{
  "positions": "learned",
  "qk_norm": false,
  "max_steps": 11866
}
Each number is 128 + 32 x the weight over its row's rms, rounded and kept within 0 to 255. Layers, rows and columns count from 0. Numbers have three digits each. The size before them is the row's rms in percent of the matrix's.

# up: layer 5 MLP up, 4096x1024, rms 0.0628, rows 1978-2030, columns 896-1023
# down: layer 5 MLP down (transposed), 4096x1024, rms 0.0474, rows 1978-2029, columns 896-1023
up1978 097:151055110135144092132091110090157106143133114154125150082089108146123084135134130092160113152184194137142112171168135131073141152104117083158077135163106186109150183185156112172113168054152130103133139108176156134132157137148155155131132132145086095138090154109138081078136101113101177137129116127135098083134152159159092094118129082146147173151115147169146129145128083177092149131127
down1978 102:133105116149065122164108136078124132139193173181101086088105086106106153076093110150152103159137127142129110126139177030107126105128143155180107139128095162167134110138188145151095110140184137121066123111156216135166071144119138105144104125113131154146154120091120171108129143100131120110117150126055145122120084136097103141160101093138131194111092100115127065135168103173145116192087
up1979 088:120122092154164146109124125139128163102139110133143120137083086155175188120143142119069134073139094106140183142166126137063136152121157120121124091119145081117111105171134080106139120082138142071106093126143100118123166104186139131152155099138148118101053130110099089195130120155194187121148171076223154149138132145113177095190081118104143116134121085192134054134149101147099089135128
down1979 090:085173098108176162078119137146156156092122099099125159117169129127153192193078221143120128067117140125077170084164136133107090156165125106132150109142095119211108130109152087165138129155124150140116173078143147132118184137141108157197096174114174143137157142112118133139134151105129158136127120165161116119114182153186107110142142136119141131101051108123109096118160159128132124135131
up1980 131:119111116162174162081131140098120134059132101111140137146158135151121137165120134134091153132102115147122166096084078128186120176132135117080140054172119177133100130070130133132082111131162146114131142125132103161094134106150144112156104175146141128143116165153111084136122104188139058133120115174126150151108183133074102098160155120104163123079099078129201107118184124169149121118088
down1980 128:117162193142097105135129132092119078180112105085135128091156119144172144181193121174153099113088135149147081099115058099072147079131153159165125154116121078105118037149137151163112043124120160128175152108105064088141172163057137098104110087140144123106132103105173159167169139100087179130147146113147075119150131071083150162117178138151074097169143191140144115131078148085117183135098
up1981 123:144169133147158147156146089141109112183098111164117092150146133108101138144084150102142195126143143135165125136126155133113171080130132078066117085136141113158135139141128123155139141117128116065137091172163137120104152177141134131192191149155099082118120188105125137105155142153139141073154127154111076143124090147066118179209154141176091109102144109051126102153105168123176131136144
down1981 125:107134153137116134149150136156104119132107102165120082183136083153158154127127160125130105066140079118120211211119143140128166132094077122117107122076107162098157095155191143067078110138156170119091123189158093111080075088116131162176086141156113157114134139164175084168142162144134142115139087123130138114116152101156102148098166157113142094093142148136155165117152175137123195123151
up1982 141:099136100132126144212176128104150129129143124183128154136114128115128100124117139168127098138059086159107123088119154097137139098084115107157137104101109121120150060186142122084152121065095144098132153143138141135110159036138155143155155095156166178130101129093151081123183192090114177131127144140110095125153154171110051155098175100147119104140138077112098105183136088085127105120062
down1982 145:079131151098125090083066133206158124080143173146071121120136079137124111082129102117113149108152153128121169091159139068073131145128118117141170080141133102109123159167100110170113112132085146030115124108150158089175098165141087144117141047129140141196134084098100104113111083154132117098117132058130134139097098104147081107096124138125183081133078147138135146073162147137110138093158
up1983 138:069133090121143112165116054110115144119154184072148102090111156022119119136124088107218095126160178080118160130164137122085142165147152140103111135195149125108164124100128097121167140146164113119178117094167112133074098117127111171096150149123094130071102093098176096126109164144073157079131177093109076148180122144143098115120121125161127132148110141127139208117136088165189153185119
down1983 139:135160147138093104072131085185114128112180128160215107159105128109081120165074089153085158162167133132155142121103126144138098113086069107096131103128134125122163134126201161149138136188138093173102123194113133186124207119137138118158091054085156159132134154193150110197171103165168140096131169136137220095100084120140128174104125157127081144154049147107162152133067119121087077123118
up1984 094:132111100083148121158111142065175143108113098174138168127102086086111103170116095143180073136145154129071201113184132135075146122147122104095145121094159157147126112176148173109140126167154129167117131091148135164148101151136146135089094041091182110126114163085148136064120135145125176161166153205084122165125100145102118098120119112123139119162162134136142116092123106124177106144108
down1984 100:148115037113171111112116144113141127082119120118165144118118096173085114077125166114113119101122140097104139098116172175118191124129099127097175131112144124092130128122119183144098130153087075136107165137187108131207069131109149088163097118096184155126123124098169137064117171167148104149160113113102136071162115200052080156100154104095127134108163135115162080118104130093121129131158
up1985 052:144159186140124142115150202146159174153138137154085190128105116091108116193144144149103125099143100092136098109161091121160124146109111132139177134146138125128156089123100150142115103126152115159129138097055113155164104117083104151167140105121129112179103127140123143128182130131154062159134096122236169155139135072177127128090138184102124155119099162182107150169127140109174136109112
down1985 050:089125103113115149139123083149078080096120119111176086101180079118213117137165149144099113149154152153123115199100132162122152098131163138137102100091118159105124172146190089147125168155140175068136104162179082134109145115194126107114115139104146147090161162128142099069124133081080183082129209122117070110091138209127086145166137119128143120090111066136134131118134102107150181120132
up1986 091:119104094157110188144138129117095127097096132167111136086152145141102066128139146171119154168159145120112152175058063155160133146132135161114128128133106112115186088109158151086120113145125094100150135142135136116121140128114180136172150110106077177127063129118120093166073137134153102149158083132071138152136128130104107183176108146109174106090124073132136092096057057154110134117120
down1986 091:148096123142076133129147124144125087190178123145138092136174127134232140105085096142108168142158145159127124108111165086064180059143154160127098103103149126218138143109131079148140164173094126088176092134154084110125153136152107182105088137140136123138165142117140104104210098139103120178148189152116116161136118150097103079169096069187140127165169191117144056152159124110122183110134
up1987 040:172178085135123098128144139154110199111137142113092098069105128137174127058126109183095118154122128143167156098139189180154119140092087082161159134182161103072111097137149101098142075081158165122171109183090137055149128085116130107147167167126139130085091158070132123166144139174176180177119076168099083147075156136141121092179114103197049118140061139081118146180092126119113178196150
down1987 036:196127126102118129128126136171088186120147167106101089058180127143161134045152099180093080162145124122171140084147162125122130163121062104127155137143142150045126140157143098139121070127115192129175128134097162102156118078101073099136191183146132135103129144052145133116123131164212177180118121203074091133094182136156114108152146122180074132158089124090092164125117154155156145181092
up1988 082:169095104118151125130135187098089118156160122136197144143144107097082104084157092114119135158141131199116160060097104106116127116089147102089166119127149156120123132118099132132116081168125186174141130152054183137100091141134151110145170158122136178158081140176104109079125135115173115087154090127058082131094131126214177113131118131186151111114111128175137153124149150133173054178105
down1988 080:134093150170154157130139104130122138086112121127139125091081106135126097156139142122130122081123065198132090125101161144084155092102156083139159143158136156120080175084158137069100135166100105116066082103150154090166114152109130099160136106062106106129097123159103136159112104184091135118152139138093096130040109167155130109153123151167118094065133130152141137108176085086069077169056
up1989 080:157147077069102118109135123122127124199146137163101143155147163132071117144102136191135114119124109157136084129168157134131121130137112159191129157126126115120089161126164144156154099122099113160158166173142111111103130186165144112097107164163196116125111151107170132159067182135142107144127156136177158160136084139114149113131103128154162161171131093137099159128101116147122105141098
down1989 082:102071128114161147116211048166117141066083121076098128101067104127102100103102108088179145145122083112146135142093096166165168088120096126142107169176180123143152115101143122112103124131164152095118127139111136188129067119111194086105196160166129096135085122171069181159062155130121168078176102092166181128082169070110113161135136108134218189121158093144115122076180079167113184109134
up1990 100:182084132134176123167140116129118099142114118134130151151141117166158162113091106148128124134216097140155133198159130146170104156102135139100122180097129087105157111142121158117160127125123146133136162073064109129108150174140113172110104135101197087126095117122103132131120105124103119086151113097075115163111081097129167079116144131163172107170143149130108130139131088128152109119091
down1990 105:197147108107111166137143190132069110076140113151100099092115107200087149173150158118102103126126061121148136174139178123114149148126123160143135118177107151115175135122135140127069103176095166160115095151113111121159110123136100136109122154148123092118094148069108091159091150097146113138165120122110110120106117159115083083128153096163180130140124144117137164200144154144162112132130
up1991 121:200084096101096164070138173119130097105163168102084155145112148146091093089120124055132166106124138144159134091116145145174140115112143108101162123102161098109050134102100109109123153115163072078181128126129155101113134142105134152106118156072107081086169093194188113135109142102143145138152152100145104064164137087078160085175143148150136141139198107173072120136081140118088155114160
down1991 127:109099136160119131131095141171088074179133094165117124138065139150096109153172145086117128085088107096164139135205149079067121098093074107125098137151097183123105141174129210150082149143129177157171097118136109132095134153156084027131131146085101133167176173158180119095104171136149153122149084139109082134155134172171141077151133077141113164135144180074156089141072227150044107136127
up1992 054:124090116075163170120113099123161133041135179144115184179106162118107142086122092143155130085137118154069096198050169125115127134099155168149077172125162160067084061124096176096190136110132180120117155099127166115163102116101126064136129093120121130075187163150108152133140087175124140080170110138104119156085136114164152145101147102223147116091147100136146150094143122106106176101162
down1992 053:132129132116105067147180123175094079161118088145195136107149101105097142201113124153115115176115158083172148123191091132149103153146073114135148107135130120172142193154107099140041084154150147141142147142079148178095126189117141130161150151100137119186109133151146140146117140115141182114129092143152174127120126163107160113138101094120119086101091105111141055159165134114136108154122
up1993 078:093116157142146095118112105170110135104102141115143113175119107091121140077099080204172055151133116151181151131126145133152165104086110136105057164141129102108105088106132072134108139137050186142159110213127163105076149153114136111109139141141157153095090133121173090149156137170146056129095197123122069095117153096161131158120148152131177176098126146133119160119123179095129093094144
down1993 074:105161155124144139106099139123173156156139121113147150065138143123113088172155171050078133174113193101111055126112088132105122127182158125128135103111132059122173189153089114158129169128170064134097147096158101189132070107124121124153142119115089117123172108130089155077136077061114148133144086118110185170105140101095144110108100102112104071202202113148143077095150113108111142137141
up1994 065:130069111062158123160141111122133172137156138174130076116143148106154141132150097124103069132175066101146160180116188108129125146143130190161151147065127173130086077164139145112102150086138133179166169152168124166141113105168129092115030118182126108099137126138130099103127124071063176134128137072118123192175175176113153086108166132155125117126143144126103114132165149110192076132079
down1994 064:125097102129089123130095115080125108122137029115078153086150135120091120111185120108088128147143159111117136126218138137174115117173200120127110150114142112106111095116115138084128122145177058082139144173173161156148156062154086144088116149122126099139137025131151083144114145130154125145140166161047185157125200152108105167135116157096180124086173152132127111087137150119139108132126
up1995 084:142137141104117167130114167108230131139139152125109118162106161142123146098099160089119119083121104156128070130100079146116124155148082153198123138122148095098152046105133102151087157195125138106083129162134107111138161091164094121161157162131115156135170163106105097167118120090182103096102119058214182080130186137127151164082099132128149100098181095056132144118202176112122098127132
down1995 074:107133134141110123178112132106107105157119065194175167114149133182115086148151051151123130131147120110150163158159199119113099102134181127105124124166089157135195182139176174077079130069134112126203109131116150120108085176119180170078099071133120103081138095186194132120107128175076150138188159196063084119140118154141116099194149156137101132157136169168177150144076140132136140156139
up1996 136:093097091107175132142209142096149119140145064126095099059075176167137114127209183139110138068114126116129159121178150076111143139129101120105141113138177085079183167083180078113150171159128110140122114193108102095117101067139114096103179085144155133140126129138136128138083111125130131144086127116139065139131099182087119094154152169153106191148110115158078142154125163181196103147139
down1996 137:125065075165155107118106088137129123153135093178131143108138089111132140118163148118088106135075158136147153130149150153142089148123154134161137157151129115182100137162166173127130105118095156151120131121115077150160179148151129117099120171132133100090111125201057138184151130136133119123127188100138127092174111106132170136096148150102182171112113097152107121132103086158117127098074
up1997 127:165113121156127119157128089062169077132123139119131140166118130140124079118142146081126196127146113099074119171085083152104159129148075127152102148145101146127158200142128157073134134158110143161161107129134090148066071104181147146130138114120162135138078182119149111228122100108073144148087147128133116142151111147107139161160116128131091146127117131098125129149115142117145154102159
down1997 122:159077141164128198136112148088075032156157119157156148103129106160124122114141105056104129164105130047125115144092177115172156133148129116068145117099099112126126147081118126113154119138103164131152148141128115129166087120078110166092152111115161135141118161101107160124104149096078093080163111111176188110054127125125140125090091105140142125044122099077078145134113173174160155204107
up1998 132:122143119105110107144168160101145098155126092131143125109123130114153152105138137120134171065150112100196096137147161120139097196207109112123129118165162121116150132135143175142093148178123163174128117162098108120133131151088062143093142096084100179175104114142142139128116138128120125160162135134163173109136169165135123126147162103098082160113161071114166115107162070159110113147095
down1998 138:098112187134130125131163118054112114142122130092085159167140134096107107099160162129120128143138139135187129138113137118087139107090164137112154106142125133119075152133146136206132166104144130108121141115133136163158161169110160162126130168095165140103062095161160150097145045200138139112128163195136058110154129153146121126132112119129169069135074180120156131047143135154097112118119
up1999 095:094127177143108118127157120114144093133086097144107162125127114141179153129160165199120169157148149094164189111135108093126192148103126108124107145141113127142116166129175112171092136176119126117119115105052126153144117126138098103138089140095111129118145096114158140105156128076071110144127133081125144188185141127111073100144114095117162123201136126096183146133101158132153137122161
down1999 101:101087164125141111112103152113145132148122082118115157156116056179138222128145059104144193178115153140144118142106106098108173144118156135186138161153118119164109135122158129131107126186115134079113167126038098119122097126080136115099115149129099122128149156153156117088121169172159123157144127156143128070148155145147139093140077134126160113165139180129066175102158130113149174153172
up2000 084:171077119112147148142118095212123179133133118106103166122175130146176110153119081100082188117143109135150131118135177124136125145097136094171134073120115137101140194168131142086168034058137173122128106131082084130091094140149140136075080099160069139126174078172162108132152105084061159166130146077116087100101128161134134143110159142097135172122096124136132162121176121109082089137122
down2000 072:121137123102126074114136148052113106127127165158160106145101106083124107158127161134153097138149146145110143143136128122118113086120138177115113158118151128149135096099149101166123191220097088146102182132150151138149164128102131074154181124114146089134054172133114160120110158136169049102116110161138210130174135115116155116160102079149131104104168112122098097145103110173146156147102
up2001 101:158081127116188100119162128203111127167136114127056130093093091090164124113164168107120153134159116123140121092106115107170123119129149140144109158119102074195146118115082145112077113122185130117105171147104105092125086158074110155074130114126146116130074125059173070145085158161129146134133106146101093164088104171152161111156193186101148106193080122134139131086137121136152128096087
down2001 101:161149131184140179147095091081185102047106144109119202126134148121159144182120069112102136121112111124080162144113111089112200124163107088101139117088088165130152152114140069148145132150120108099142130143122129161180127131128146092154081162136159068211186154132107197095135188124126169148109115227143109121150075122070114194128125155168045135106170109111084123155095093090103140065176
up2002 077:131208120077125129158114079112143153106135143127083144104115103140107120151155076207164118160091143115118124114105160145144185096136151094104128139134121186152159126177136118112071135152143155105090084130170121091080172145135092122140195113110094132141175142132151147094112120111112113133114127091074161144161084118155097138155125106094122143076123166162116114154105149142094147098110
down2002 073:128104124177133175120124169103077163106168122139119066118110148086161107094094159056096104162126143116143120130140101107150150168120140131147126094163118137153097116124113127072171148078115032129181156095127117174160150097166115145137117117127110143155103156108162118137142109161183148100140185158093110095144168131088197144149126136155185066116136105113101134101156166112181151116136
up2003 108:133160108088094156153082090091152157171116123152084171108123119084128101180113154130134122175133140136129181114149126136130115137115142117127084089051153106116131134155079123122101144136148138116086137123198110062175142147135108128109173162162099070122093108122167140149143117100107147130109161085065140110152165097098114180122122111092180095167154155120163145093088182113166090110102
down2003 102:167135130168116136106071194126135059117143217113149129162098127158138119097111063117134123138089149126144110137149136177140050160118148121172117174173159130119142154126163102118074096111114121164169128157129145107111125094126170134094062086211141166061136112131115102153199154165112105093116121200108114114084084188140090087122122118125122102106130079151157101189159129140087139095114
up2004 083:104139102122174157130092125130126141105132177171104096127121142142138174147126152091033164054121255103129182111106152174135159142101115063161130182072094166131137154095146125147098133094111126156172113135182128198112128192123171135159157123114188151129154149201151129128134167144125164153165154151098141178168105146135112131160122136102125081098168083177132168164141136163100191118113
down2004 081:149155113097033185128128162142058084135111127146091142133076074140139118079156101139202069140165083165091140143119125044092086186153101212079215090098148150097126184120087121110092139112115093152115140175114086076119084081111081143124087119126118058113115133134112137146105136071123110114121154145141127116102130156092108115094122055123098133135130195076133098118127095076192131126087
up2005 122:096127108176115087079134113136115171122129137162121121144127100115106147079138076124153100178150106114118123164128156177153144135122124144109097171125122167103119146132114114184180143150087132109130207112146154145155155102232149156121061114112174147137120099067120159093082144114180124165102131090130121151173064082098141098155127065146146083146075135088122198101153103110087170100131
down2005 121:062167132095194139144093144108121049100161098161141125122138112150098171106110173107078126091086170184140139118078128131130105118139153104139146098102134119161146115119159127095031128124119133152118112154138035128139102165049136089087118093115101134124169129190125133083159140100136096071133088109153109096116118097125157164140098165116132117090153170099119103179180150089089156137122
up2006 094:089094122150210129124099093098116112177080151115127125201145139130157089151137076097180134088156090143117102118184130118108135150195160154096105119126068146144132152171133107122163175078104173099101110118107143132120101116156120113103091077094145133121177137127144152074061116075115159083128128040152125120137118132159119116098171090162179119121154145142164139120127095127119198099107
down2006 097:084091166166110138124152144141145143158101141140168115115076163120081133124108126177106149114173135118136095153121156096132131165122143130076129160129104177181144095140109090168131201143089091060164188096135168155151159115071129164122124152112120085164159080143102135108111117166133072109166108110151079117113101135104153121169143117130168119082116124170129125164138144137101123151179
up2007 070:088096159124104094129126134104127142130112173177159160103056143113105123080066121171062121112115089080098180112121099148077097152069122115139159086145135080139157107147115170150063113117123135080139117150101082128125077154081135144109108095160120127136120157144185190111109086086088114122151140148160163088134118144053191123136139109116114116154082110136122065120119181153124148143143
down2007 070:085155152110159109104114141116102168120143084152158110111121166124142133125087118142073105104147173122066163136216137132098098175128113129064172136139114090113105079124152148154130141152129150160135122138084101093160113152103157038148101096107131180112114124105134071071123145145136091096070183156161081055068150194107207178130132124139120117185106122146161126093174132159179047134153
up2008 069:143115097147146119140170166083112172126172199121134042123143110110138131075092139150133167090157093105156128099210045148124125135172150125124129128110157036068074164153096144097093150140122043104191099191075134159155113150121143169144117137093092144129132110153128095150166137110185125126114093096172134158106082158109090110133153148146173108127124187135143145109173118154128159104166
down2008 066:096106097158124101158159147128144175144075161173124154117174162066082127124122102117118132157118135163099101069072123160171118156164137198148084147127131096150139174142082103053085128217080097094170092155118111135169101065123204115121113118109170110126122144153140116111127133110132084124102163117134108030120147179119147093116112171120143125175109138172109098163152147167107098149081
up2009 098:104141107104090106115073134237130127098168118094109135173116054128129123201133134148081106112141128127108141137079144158083172133181095066124150160139112135115167122113159109106117153125148087150150126155135076073096112115176087107096097116130076123147135119104113077166137103103069183072165150131114037147129105163146136093135157143183130101100133072141154157124144137044145160175140
down2009 104:204082128142125140112142126144140184106126135111122125129130099111144154181053098073152165135082133211145090098151137129114134109112105130068151067124150079137109196054092094166174124128066081128158149143108113151119106107133116166171095128054113130108173158127134115094158076165166108101127112103168118073123157125133091145114172097108101078118108128111124103143109142161153142146167
up2010 116:181152145117178129181115132082140143109108142081138124182149114114152145173095076176143134120179096160126145102140131169112111145170137151139166102121112065141131119072120121117119140155129132162151153143079114166112130136182133147181087099113146114132131175132127154153126176108178110128121129130069092086147161126120058111180092105093234169067184105155074063164178085138195083140121
down2010 116:066156142104104183118110135138115136045136113159139111097185154165102110049102114156146152135191124147140139194147175116127117138165111178106109127135140124148095158130159161104184096120108133120178138198151124120122121169104090113117111103193147125125144144064084089110125122120058070160079129119090186130170093116109151167096152135157129136131122161148164166079081073107134107129131
up2011 066:107111163131104140111154123107109072136087108103115166082132093098103111182121097115133142129125128078085074117111088091125080143099194187147078175156123107118108119142153186155148120150131167096139178129047134156133164111124163080143097105137082092141170101145040139193135138140123141117120097089150083063124087101183145121094138136090137135181090156130090149173130159122157112145120
down2011 062:136097159106117121162107172154114183077191110137128084165159118149117189172144120105144165100198050156130156169159152144092234132127160114125164068091131113121119130138122086070035111116145148119068111097169116106129122104093121121134139119131164104159092174154191111073154082139132137139148149113123196158097161103104150129126128152144129103119196087152127123104178119141121147144178
up2012 063:123142133129076114147128125045111170180213115123138147126066102157157083074124105152101128141062224130214164096137167116106099117094142183111126165069154135127106097099142135155131128174162164065147099142109191127185096115121149126071189149158116062174095196138141134103089103166111141146129117133105143113045089097136161103141098179083113124133134156149105074138112178158144125146185
down2012 054:153154101124113140098094097022110130115125129103138186141153103089188079198106131139146170126106166137135143119183077141116169079060145110136148122195132123092137098120068133141158069155091113046128162151157081145174203113129078116082144142128136137100142225163155109160099127169042117151117149157115125093130083101078161152133115132106072164128067193122124178126131194123111157181081
up2013 109:179130159106122088110119153110143102142140113143174118125155132139136062073104113109120173132085137131124178155132146156139103170155143108115174162118123016069126046113161113145160176163075160133114081157119130111146143136128145165099117179155125107180133175152124067229089186166081122143161093153090102154088137096159107145176095090081144188131118178107104152185103076126099152106170
down2013 108:105083148137134070095160131100115187184101121137131129155107149006140140138169114135161150130108162158114119134126157097107101099113117099099136100119139115130102179154114149143150096135144128149166168093172160135112081136146150164146118132135118100113111084139122198078125109153073181102150172106086154115132137144040179115078083135041132136122152149177149171167121143105113082128108
up2014 068:155113079098116135137152147142088119110160166147143093214178168140132131092111191129107092098167184199027152105155116130139088160125094120171185133146119144120158125128109169116174112116149164143157134136117113098151145157125091172161202096119146127162184086111093159095153105189139180137141112161105189095166115160144147119114062148160121144181139110160105167113126079120150103153132
down2014 065:124119137155153108134136097132111129090138142174091141079139125126105157156123061121154171150087124055152151106106192132168133153139110176114134127091113123087082147169108131161072084141087082103123127160130126150096142167104093158117034150142139109102059140119132147194069155153079144157123149160171074109196129087098111117130198115113153150122139127142151144064156149145140115144117
up2015 097:085145136147122095116126110129123125138079080165148108162162075173110159115080106121059144121139162151103130114132092088140141141121096142159145131121133134122129099140108119122118065095120069105140146151121138133107162123094168040174077135078113163129079122096155082182129181123089155152118177119086131077069102128098111101136122073124100205157179195172136050062190114133069114128121
down2015 103:100134141204121124159179113128126183211100184156109092159092138133167140155095091186134086107177181153118187101176128066096164168126164132131090111120096122117162088167131156136145107114107124179158033126147184156113144145126117100160076078124180122091108184107156139127157159064106086190138153115092126166112186149122113127111147171101112088124141185145120091181137119149097076088149
up2016 144:183142127161069119178153130107099126072126143128150191142098190111171095159114129158104089113165105131163173111172157168123177121058105151101145091139108076108140107130184168121066129147112139164148141099102164108139149173125115076134088166186110192089085132112152169150163133114137121106203097110152064154118081203107124155107166126107131098074142145180111146148151069130149162126163
down2016 147:102134166159119146108142165095152133118108097143132136113159147149137100151101140141100122101150121126171148155112175095107134120151111118082146124143153115116116165070158104197145118180129147105070103142110120075072133146113148118113087098144140084085086152159137158146131157108123158095125083161136145091084048094109082194174185138165167085124098157122112138122175158131149141132160
up2017 109:103145118121206069065112139156134103122207105153165135112086139166116172138162156093236114147150123075149085118140078139091142106142122148110162160146164117118110053049086138075177114164100136126175169130125120075120133095174096162095105190138192139085165145100112101104172110110171093113146138142116144186122129107112108168119119106122133163139122093121191116114137143127111178174097
down2017 098:107155156094112167138154110110066134170064139117083133082159126098129153170153119169136136134148096147143150091148144121090156208054131121131069169071130102158165145185113132114080184086143164117162097112111190178155139104148161110148169152116101194117101162148129097175150178119102180172175091124137145104118101125151162127118134139117155159164151135146116095108101094161167096069122
up2018 115:117076127078137164095172141037168158052210126167103104111141097136155150103107085157068060125147082118157133054166143136094151158157125146147138083131132152138104123093122130091136199128133119154137162141118144142096141166102055117153102142139150064150153164155097164135088113132146123132167170115159098134123100132161092034084130147095118112130122155124096087162127108147079107124125
down2018 111:128176161162168103134114138194126127086071102063120114152111146130152111131179126118143145129132150138095138151086103114140148133110139124089094126121132191176127120154097159108071102096103072138101115123146189133170109094123135123146138121122075184140144146106080058130187144111142113125087065160095107148147186163139179191180208100110140136157144118095098099046144128116133128146165
up2019 059:113057108185109146126164166102086177167135155147116101137131149144112109142089127157136141053138115103178108095123122116152131138085160131100116167117110093120114126115074171062047192178125145066139177106139088098167089116105166130154120143161129075131185127077127154205108108114208051140104122117125126131193134149175110050105136072147102139161110122190121142183169142127179161103162
down2019 056:140101128170151162141199130111101118186126124098130074104166070120090064135166118121144155124127133102117116095123090120123142098179142113107130130143114098146093128139199108117140120150158126130189159117087112081151104140146122160136119107176117128155147086139102148170122156081144066053132145143071173126137133148145128105108159159071047165167116131143150135134133124150166139130103
up2020 121:074150188108119171133124133066116144158150134198099042096108125124133146054134200072154164092122117133141137098125090132127160126113188170121138111103152171169141160153115128175097058131199148105132121115061110113147092092158090137172169109163066115172131204147119141076063153158110150142121182178163144117215083154191122079121156131126072131129110152189078109090130126125129101125104
down2020 126:101083139113168108169144151132125146180158206112130168136185148144121060102167133091172179150137152158168075130116097124146079058112152118160137165098192106120087142135148176113139196113142093116157154126145169169108183162157123076124172129148153111161109136115074087106154116124145137115143055109146144120154144113138115184114104110152205094138156116078138128132145106150176179081148
up2021 061:136106153082086136124098149093072111138186158125145150154130046102128138124180168144127055119159111098087101159116135136148125132118103118150146128167130139140126154079145137110044116105044059107136120142124081093133122166145102134105123147088100096144162133116103151085129136081085124151091113108144112126147108169111120203107097128133135083069190124159094087164151107127107121093149
down2021 059:112125112174103179095139137091094124102117132149164189115113103113107111149178183134112083149136128158097200154162058184107148118115096123087067123106133129143164080061115152104111141129127131104098080152184107150105147142179175162081138150154124158148122086172140138127098096097107082085141102120068170070111169102120140136141094134114139075148081168161126126146129091130112165089112
up2022 095:092164176128091121130182116140072154123119076160178079167117121102118148124140111111076131150056107169157144157103164110177135063148146114155130111130118177142087188158141080110126150141140118095103190131142091130106088088100195152120167159078069082150118057153107140072137162146156113122116095135122098153119138160138138131128046163103091162122143108147080154172151116147072104095150
down2022 095:120141091136120168096112131155145100141120164105129140125152142198134165129085123127195176138130180081174193092120126102126143153090117134134102111112152091098142144139176118180106121150157150130128107087092175170082116128148080136136136133134131117140159147088137145179126139105087130088127193127103152134183104100119162110186174122143159149172151144093143115082118152121158168117088
up2023 109:152102107093130096084141125066135083146144088157114133104103100154091147164171115129166075084185137119167124078154169132138106169096161176125074114116149106060129162138066121102101098142172144139168166116044158125117114103078180161129090129126109181145125139071196111195098092143103087120137071176093140121110151155154134134077093072139126141103158108113154106074105136155120111091088
down2023 109:080126109076162167101149127121089137114085175119115142154081142125093114188139148148167080156113156110078138112125170155134147073129137128163187151146149161120112165088131135114163125162168134126189110086086100135106142068133096137092073130160111118129161149082114174124199136144174104178165181212126170101170128157160099129129166109147169140112096153109134150149059176130129113134109
up2024 083:163132138139132198172155167062153137093127160118156158182134093099154141108098134092136115139145111119164135066131126114118095147082180162127143134167086128121152099141179103101107151105143085123202172163087100116116111114137093133109154126128097079142107133138090109131148179085086063148080136176147093169108104183154135174101144106128155106154139109115126135180115132128131104109176
down2024 084:127114124187135086099085159171159185111127045114136079159154181172074120144114122166100079110152057117113154094115130113056111109170161085107181145102115191131116102155133135163123099194157109140124162117124109134172185144129091140167136129185133167165135074139109135124169148128124116097099144129136132146082140158143133089154195138191070169112079152123104115086119188106065167159095
up2025 096:133107141113120129111135113162177122085117164148077146177117096140177177075108125107189140139081131129161096177079198104044144116149071145092143073143172098101113117119140191074141115086171141153086168151135106123120155126176170074147145134142128150107077104101115088117160094093056139155106168141220141086155072113113120116096168130145194132129137085178136135150139147103109132150136
down2025 087:130129086131161125109093120090124116092175098097156144106143165173133110188126128141086085086169129108127138098124100170181126125083172165119093203116114178099105148156118099187102119139072134125176107142125149171163107164104113115113129114103126108134173132136141140131126192240175185093148094069096114146122132073131129143207077107130060153104124150136081110165122106168137096081119
up2026 120:106108164126143125108144161113200160185087138118155085109139132110128140135070113097181095117161159170109098090176108052140129151094107126120132118178109110172121153127126164128096147132126084149140155166143112096141136088157146045177083057186213134111153121161103150096099114077123091080155117164118093115125141162138150105165148171096129106088180175186149076122135160146123143141112
down2026 116:146171143123092155081108158096125046148171106166139141174140129107180069172111123201130151136055153142108150085104187163171160168140160136183136171149153143097166090129114128134144159130127134144138111124099121155142157136152109175091147171102147087101125141077061139122070159117144193176105079097147108125202088154146096175112155092150105140124126129091133105157127136139157120157111
up2027 083:178093132117081131091137159132061128177112140123131151150178139085158131091103098111181129124132108092150148119134091129073102157112162118129131147107126102185092109137134177112104121159126139181187112151091133131193111147133115136128109097071165110163066140120111110110144125103151155148142216121138113140137136155121133136118165158096151142155135091154147110124136142116105100088158
down2027 071:050147177141148142150107103121184136134159109090168104090098094188092112196174153153120154112129142110078095142083166136163180108137096123152172084132141144084130129131095082139135135111157135099072163127148142128097111085134135102154129152130095151125166105125118166167127134173099141090146105160118111118103117089116108127121111128158143153092154150123104143152100136154120192151106
up2028 111:137149115165143157128205129149125132167154093123079099111160124157170143079178176166134095114199149129178141083176107100157128128105166105096027152134139139152106177103107108143114076149157085118166096114126077077146112147149129082146110162163067101150122161154112132084131190145103172136118101104170144156114132147107137181102098204082081079069182113110090084147048134119102089135088
down2028 104:153110153097122060163088113121143124114118080121135113128093115103168110074093145127149109136119101132072137174080138144146155119142090196092090160149110137137165088182137164171124106130111191098119131175089206127090166111083135127171138085092135144163150078096144131169131102137130089174120140125138106094175129117103112061144164097171123159130127155090149180080136095124139149112118
up2029 065:092151060087131156119097140137091132185123120136092078167173155164124146162195156144096104117087159143128149117104050083129136124088154111095136080134183144111107124159099145124151149115123160077132151151166169114115182133096128206113128090117106083039156117164113117118118146170084156143137151109149151173148073142101179123125128095114175065102148114156101147092064065164111133143174
down2029 064:122131073095059117127108093079182127110177096183126148159198092154058112127166132124150146099136089156124138128178190154149097137123071168121134150109113170139110114089101102067179163112136141122169180099164167108119104144117117136115183140103148103159122146148097111115056141145133136183170113116141101097138129140114137074132031158151125162124147134126123146130131136123127130126140
up2030 069:049136156073147054150127092114151101153128161160108085168145166126111128100109176182081119066176091091153119130135090172111162105168128130161116139132134155119062133143153148161130145159086160156167158091116141073099100146108096190101157112102186108059151125221144196136122194116187140115099144089162143154181094167128166049089110103194078119126169119096164103132121124105128106141119